From a checkpoint of a small transformer trained on Wikipedia.
Size: 10 layers, width 320, 5 heads of 64, MLP 1280 xIELU, vocabulary 15905, 37.5M parameters.
Architecture: tied embeddings, normalized queries and keys.
Training: a variant of Adam for these matrices, 261M tokens, 7956 steps.
Each number is 128 + 24 x the weight over its row's rms, rounded and kept within 0 to 255. Layers, rows and columns count from 0. The size above them is the row's rms in percent of the matrix's.

# layer 6 MLP up, 1280x320, rms 0.0618, rows 423-447, columns 0-63
size [ 94  98  99 108  97  99 100 100 102 106 104 101  98  95 100 100 104 107 113 106 100 114 101 105 107]
[[117  91 127 130  87 164 155 106 158  91 126 108 134 144 146 125 202 124 138 130  84 110 142  88 126 142 156 110  98  95 117 136 137 190 143 130 134 112 131 150 149 113 146  94 133 135 133 160 166 121 154 107  92 151 162  94 140 137 130 144 113 107 134  74]
 [154 145 129 124 136 106 130 132 113 171 141 147  99 154 128 130 125 120 144 139  83 135 113  92  98 128 111 146 125 122 106 137 125 165 159 113 102  94 150 106 158 133 124 104  97 137 116 127 157 157 101 155 101 111  93 102 143 129 148 111  97 183 105 173]
 [119 114 143 109 174 137 105 123 149  96 144 133 147 100 116 166 144 125 128 114 129 157 171 128 140 109  91 158 124 109 123 117 119  72 112 123 116 157  98  93 124 128 137 146 123  83 129 143 135 131  98 167 118 126 140 123 100 123 137 113 135 151 115 126]
 [149 124 119 112 106 130 150 139 132 142 127 143 146 153 155 104 167 144 126 118 111 102 144 139 116 136 165  81 141 123 143 160  95 134  96 170 116 125 100 165 128 107  83 132 149 122 109 108 152 127 116 152 110 105 141  69 130 127 142 144 123 146 110 101]
 [131 154 121 110 130 131 123 125 127 165 101 154 112 122 126 124 187  83 131 113  94 123  85 113 105 135 199 111 101  93 134 122 108 125 107 151 145 126  72 124 143 125 134 125 168  95 146 113 134 142  86 148  84 115 100 127 112 121 144 122  99 164 118 147]
 [133 137 123 105 121 149 141 105 105 136 147 140  73 101 130 148 120 150 135  90 131 131 145 112 181 122 139 182 162 123 103 135 131 159 134 119  78 118 114 110 118  61 120 147 126 138 133 135  83 105 135 132 125 100 147 102 145 151 133 133 111 139 109 120]
 [130  95 130 143 122 140 125 140 137  86 120 149  90 124 117 134 129 146 129  99 141 114 133 144 162 119 141 139 111  89 122 131  79  95 134 126 123  82 109  99 126 151 160 146 117 137 123 146 154 115 124 131  80 131 102 138 108  96  87 155  61 115  95 141]
 [115 117 145  93 111 121 142 136 125 120 127 128 157 116 138 131 176 161 131 148 119 112 110 132 143  92 129 161 118  86 120 130 113 165 179 158 110 110 133 139 137 142 143 145 147 137 140 103 155 138  95 114 123 166 160 129 108 111 101  95 116 145 106 116]
 [160 125  90 116 150 117 104 116 137 133 171 106 101 128 122 115 124 130 144 120 126 181 115 125 113 124 173 192 137 118 125 151 134 113  86 156 104 133 108 119 152 127 122 106 122 111 147 133 162 135 119 134  65  73  90  91 120 137 107 166 156 131 132 113]
 [112 113 128 101 169 123 108 183  97 151 104 144 146 118  89 149 117 185 153 127 127 112 102 137 116 112 174 164 136 160 120 123 131 142 137 105  97 115 128 152 134 131 144 122 134 122 146 110 143 128 106 126 152 154 110 116 109 163  80 154 113 150 120 135]
 [127  56  90 118 125 113  80 144 132 131 105  67 135 163 112 134 104 105 133 119  99 119 113 126 147 126  97 139 122  93 134 100 126  76 134 103 127 124 152 124 141 123  76 118 161 115 158 151 115  87 108 128 107 103 147 159 107 104 156 128  97 123 139 105]
 [129 126 135 135 115 154 105 142 154 120  92 156  93  99 124 134 150 128 136 125 122 120 112 147  85 131  87 118 118  98 129 132 144 144  78 135 111  97 109 116 119 118 130 117 108 159 159 112 143 105  97 116 130 119 117 136 104 157 113  93  90 124 131 135]
 [ 95 158 150 130 139 152 121 122 166 107  91 144 144 128 141 153 101 102 134 156  87 117 145 110 134 124 123 152 123 122 113  67 115 169  89 132 137 118 138 142 129 139 151 134 112  99 117 117 110 100  81 150 137  79 150  99 138  69 121  97 110 123 146 109]
 [146 128  91 125  95 149 152  94 113 114 135 142  91 123 117 155 139  95 115 137 140 128 127 104 115 138 163  94 120 130 116 103 108 175 148 114 130 115  59 114 132 141 131  86 172 131 154 118 108 152 121 115 120 135 166 127 144 117 139 128 109 180 123  74]
 [121 144 109  87 142 124 121 159  90 124 133 122 111 107 148 155 131 134 124 115 146  80 127 164 122 146 147 111  91 101 115 120 108 116 142 159 127 131 120 141 107 120  86 150 126 114 184 108 123 100 107 176 141 129 100 127 161 153 141  99 150 101 145 151]
 [136 137 170  76 141 128 151 143  86 107 136 144 118  73 126 147 148 146 137 143 124 153 143 146 145  98 141 106 148 132 116 119 133 107 125 118 163 138 121 125  99 141 111 160 116 140 156 132 121 158 131 147 158 130 152 147 117 130 152 168  63 135 123 130]
 [116 130 122 129 112 148 136 169 159 106 124 109  77 120 131 129 144 162 129 108 120 156 115 169 140 113 105 153 143 105 126 137 104 154 118 143  83 148  91 119 134 155 142 105 149 134 119 129 169 116 106 137 161 120 163 105 135 109 163 105 105 126  93 113]
 [124 111 137 110 141 126 142 133 150 127 123 118 145 112 121 177 159 127 113 108 118  83 101 111 113 113 131 115 107 148 130 143 121 145 129 106 102 113 160 126 177 116 142 150 128 128 134  88 162 123 112 145 130 130 161 119 126 111 134 101 132 165  90 127]
 [143 128 117 141 135 105 119 145 111  85 142 139  86 118 174 145 104 115 119 141 138 114 129 147 137 113 151 109 112 144 111 134  99 135 106 127 123  91 141 128 154 132 108  77 130 113 115 123  96 191 136  98 166  81 120 136 119  98 144 145 103 160 147 131]
 [152 112 124 126 104 139 105 129 114 117 153 156 105 101 154 139 100 151 147 127 101 107 122 140 162 110 150 124 126 139 116  95 137 142 113 136 149 132 128 121 134 118 106 119 138 117 126 126 168 121 163 160 157  97 122 153 119 147 162 132 136 148 113 112]
 [120  99 124  86 123 133 144 164 163 169  79 125 116 153 174 121  96 104 141 137 137 127 141 122 111 138 132 109 103 137 129 152 116 119  52 171 147 119  98 108 154 114 103 118 134 103 110  77 121 105 146 144 131 135 149 169 157 177  70  99  84 128 103 141]
 [135 123 120  84 125 173 103 178 128 181 100 149 145 103 103 116 140 119 139 150 107 153 140 110 104 119 128 119 115  90 130 146 114 139 111 122  99  64 147 128 160 107 131  95 116 121 138 106 208 124 134 141  95 142 153 129 134 134 153 117 133 144 108 101]
 [123 153 121 100  96 122 138 123 124 147 120 102 106 105 143 117 146 143 145  88 131 137 123 122 121  94 113 111 176  57 116 150  77 125  85 110 105 126 114 123 182 102 151 133 116 119 106 117 133 130 140 143 114 114 154 128 100 140 106 106 115 132 143  85]
 [135 144 159 135 105 139 119 190 149 118 113 138  51 147 138 122 121 145 140  95 131  93  93 149 112 129 150 150 149 127 131 132  70 132 140 135 127 138 114 143 184 105 119 126 124  79  96 124 102 134 109 130 112 135 144  97 135 129 100 151 103 152 143 125]
 [146 158  93  88 123  93 117 123 107 145  96 138 146 116 153 141  87 146 146 140 117  49 138 105 116 110 121 125 114 103  94  93  99 118 136 114 164  98 100 118 132  70 156 122 153  99 152 118 145 133  88 119 141 161 140 142 131 152 143 110 115 122 126 107]]
# layer 6 MLP down (transposed), 1280x320, rms 0.0513, rows 423-446, columns 0-63
size [101  96 104 104  98 105 101  97  97 102 100 106 102  93 105 108 102 108 107 106 100 100 105 107]
[[118 136 146 136 147  90 118 103 149 126 113 118 107 111 151 172 141 106 142 109 144 147 170 172 134 128 126 145  98 111 124  89 126 139 140 125 135 126 161 135 125  99  92 146 136 125 111 129 107 128  90 120 156 132 144 150 117 146 106 158 130 152 138  91]
 [ 91  85 132 148 167 120 101 121  95 153 152 136 118 124 124 134  82 117 133 182 122 150 165 130 140 123 118 105 156 116 140 123 121 114 116 130 197 114 126  91 107 115 110 125  90 134  96 115  58 143 156 112  89 134 118 120 140 114 123  65 131 168 104 130]
 [130 142 153 123 163 147  83 137 122 134 121 154 116 109 144 139 119  94 130 154 156 125 106 130 114 150 129  94  78  77 110 106 110 100 115 140 111 145 130 153 146 146 123 127 143 142 134 141 143 123 152  86 119  74 147 134 116 152  83 143 146 112 156 101]
 [111 110  70 128 108 102 163  90 154 168  64 104 133 144 100  95 175  69 142 133 133 144  99 131  88 162 129  49 131 110 131  98 116 130 106 155 157 111  81 168 129 143 122  90 146 109 104 134 118  78 133 156 117 113 127 114 115  82  76 151 142 120 103 144]
 [123 133 128 171 112 142 163 121 116 115 150 137 138 131 146 114 154 157 117 142 142 144 136 126 158  94  94 139 129  99 109 102 125 111  91 154 146 106 100 112 151 118 123 120 131 136 118 158 148 143 119 121 122 115 148 125  89 157 143 119 132 138  88 154]
 [141 125 146 110 140 152 129 149 126 118 114 119 163 136 133  72 120 120 125 114 147 149 132 176 123 121 145 107 147 110 154 117 124 171 145 126 110 153 162 137 127 128  94 128  97 118 166 127 134 147  81  88 106 150 144 118 117 103  95 127 112 120 141 115]
 [108  61 143  91 144 157 136 195 105  89 136 157 116 106  96  80 162  85 138  83 110 154 127 117 157 144 114 102 160 110 165 119 136 128 133 132 136 159 146 147 121 145 108 123 120 137 176 183 132 118 120 141 101  95 179 134 139  92  94 104  81 105 138 172]
 [123 104  89 100 120 103 134 151 105 147  99 141 144 116 151 146 129 104 158  88 146 163 137 118 168 152 161 135 131 149 145 121 127 151 140 142 106 168 146 118 131 144 144 160 108 187 153 144 138 123 151 118  70 106 173 178 172 111 162 145 112 142 149 111]
 [179 131 168 104  94 117 121 148  80 161  98 129 139 187 180 150 102 171 160 146 142 139 115 137  77 177 114 210 145 154 147 162 140 157 120 158 132 146 169  95  93 108 115 117 157 128 131 133 170 116 146  80 171 137 105 158 157 126 143 103 143 119 114 134]
 [ 94 133 158 125 152 111 136 152 131 130 159 139 123 127 121 112 122 136 145  98 115  92 174 146 109 113 173 192  73 153 140 145 154 136 137  72 141 123 144 109 130 130 149 155 147 129 134 165 104 162  91  88 120 115 163 147 165 137 115 180  85 150 123 126]
 [106 105 121 100 127 133 126 158 117 100 125 152 124 161  79 122 118 140  81 149 124 135 100 153 104 182 142 125 160 135 125 121  79 151 145 111 158 101 135 113 122  97 108 118 107 144 121 100 144 112 113  86 155  79 140 131 151 127 144 138 103 147 109 114]
 [108 164  98 134  99 105 123 114 141 143 140 123 108 138 122 157 154 149 124 138 120 109 155 170  98 129 139 132 137 164 141 120  76 135 130 119 135  92  88 134 145 139 163 125 101 111  65 117 122 140 148 103 135 153  77 126 113 121 109 153 145 136 103 105]
 [102 126 133 151 149 139 147 190  94 119 101 108 134  91 153 148 123 115 126 107  94 148 127 157 130 137  87 130  93  99 146 120 136 117 104 124 132 102 113 146 117 103 151 126  93 149 132 107 138 158  96 110 159 188 160 164 118 142 131 108  96 120 116 164]
 [149 105 169 151 127 153 176 148 151 127  90 182 108 104 116 123 168  98  68 109 107 147  90 170 103 167 125 148 104 101 145 153  93 143 132 111 106 175 152 104 141 152 101 110 149 141 139 138  97  90 158 154 147 124 142 112 143 127 140 119 114 115 152 152]
 [ 96 140 165 114 124 105 106 138 121 101 160 122 169 115 131 120 141 158 117 124 160 131 135 149 135 119 137 140 153 118 117 144  69 123 149 139 133 119 154 118 132 135  77 164  72 142 127 130 100  68 148 120 121 126 120 107 151 106 102 124  96 142 157 132]
 [152 126 135 127 126 132 136  93 107 141 109 155 121 132 115 132 142 144 143 114 151 115 126 112 114 115 124 138 112 164 134  95 119  93  93 127 125 142 138 129 148 135 107 127 159 146 178 166 117 132 110 118 142 151 115 154 131 168 154 112 125  92 120 117]
 [178 132 176 108 111 161 135 106 147 122 141  93 111 118 118 136  92 167 112 121 134 124 153  92 159 133 117  78 126 144 151 169 129 139 117 137  95 134 125 126 113 147 120 112 152 131 136 156 146 137 111 141 129  87 136 168  89 101 152  83 134 106 122 122]
 [140 111 163 167 112  59 106 127 167 122 146 121 101 104 144 137  93 144 103 104 167 127 163 171 137 105 149 123 124 101 142 105 112 117 136 162 137 160 126  82 116 116 130 177 122  98 133 172 147  82 119 118  95 106 169 138 133 172 107 111 162 161 101 132]
 [136 155 111  88  90 113 123 100 137 106 132  95 128 108  73  95 120 116  94  90 150 171 139  95 138 133 143  77 147 155 115 144  74 139 133 143 104 113 126 170 123 119 130 133 123 155 120 124 114 125 144 145  94 141 102 124 125 104 138 117 136 105 170 102]
 [159 129  46 139 117 145 140 123 157 119 146 133 109  86 176 100  96 152 136 103 197 191  91 158 174  93 167 184 139 132 105  93 121 104 101 132 124 122 170 155 122 156 136 122 134 151 162  96 191 154 119 132 115 177 155 120 161 104 130 155 140 160 117 132]
 [113  79 122 110 153 102 121 126 148 144 136 136 103 113 125  86 148 108 101 113 129 110 157 168 111 122  94 115 156 125  95  74 119 120 133 106 114 131  97 148 115 160 111 155 149 124 154  79 127 140 103 158 170 114 145 126 164  91 122 126  95  79  97 138]
 [145 140 138  70 130 136 108 123 113 130 130 170 145  93 122 169 120  82 163  77 108 114 132 154  51 176 129  89  82  92 171 158 144  58 152  90 136 118 112 103 136 101 117 139 141 110 121 124  93 139 120 139 146 121 120 142 108 107 116 139 119 175 131 128]
 [136 124 122 124 116  84 133 172 117 147 147 122 119 142 111 136 136 133 140 109 129 143 119 145 108 129 133 188 144 128 155 154 151 154 114 112 108 163 133  83 129  91 169 135 102 126 151 139  94 173 117 108 148 144 122 114 160 135 125  99 160 115 102 184]
 [117 127 126  98 109 131 111 131 153 133 141 129 135 110 169 121  88 156 129 122 167 102 137 152 125 156 148 109 110  94 140  95 133 150 154 152 175 129 134  89 134  97 121 116 149  94 132  73 121 122 143 148 111 177 131 111 113 154 112 108  79 115 143 123]]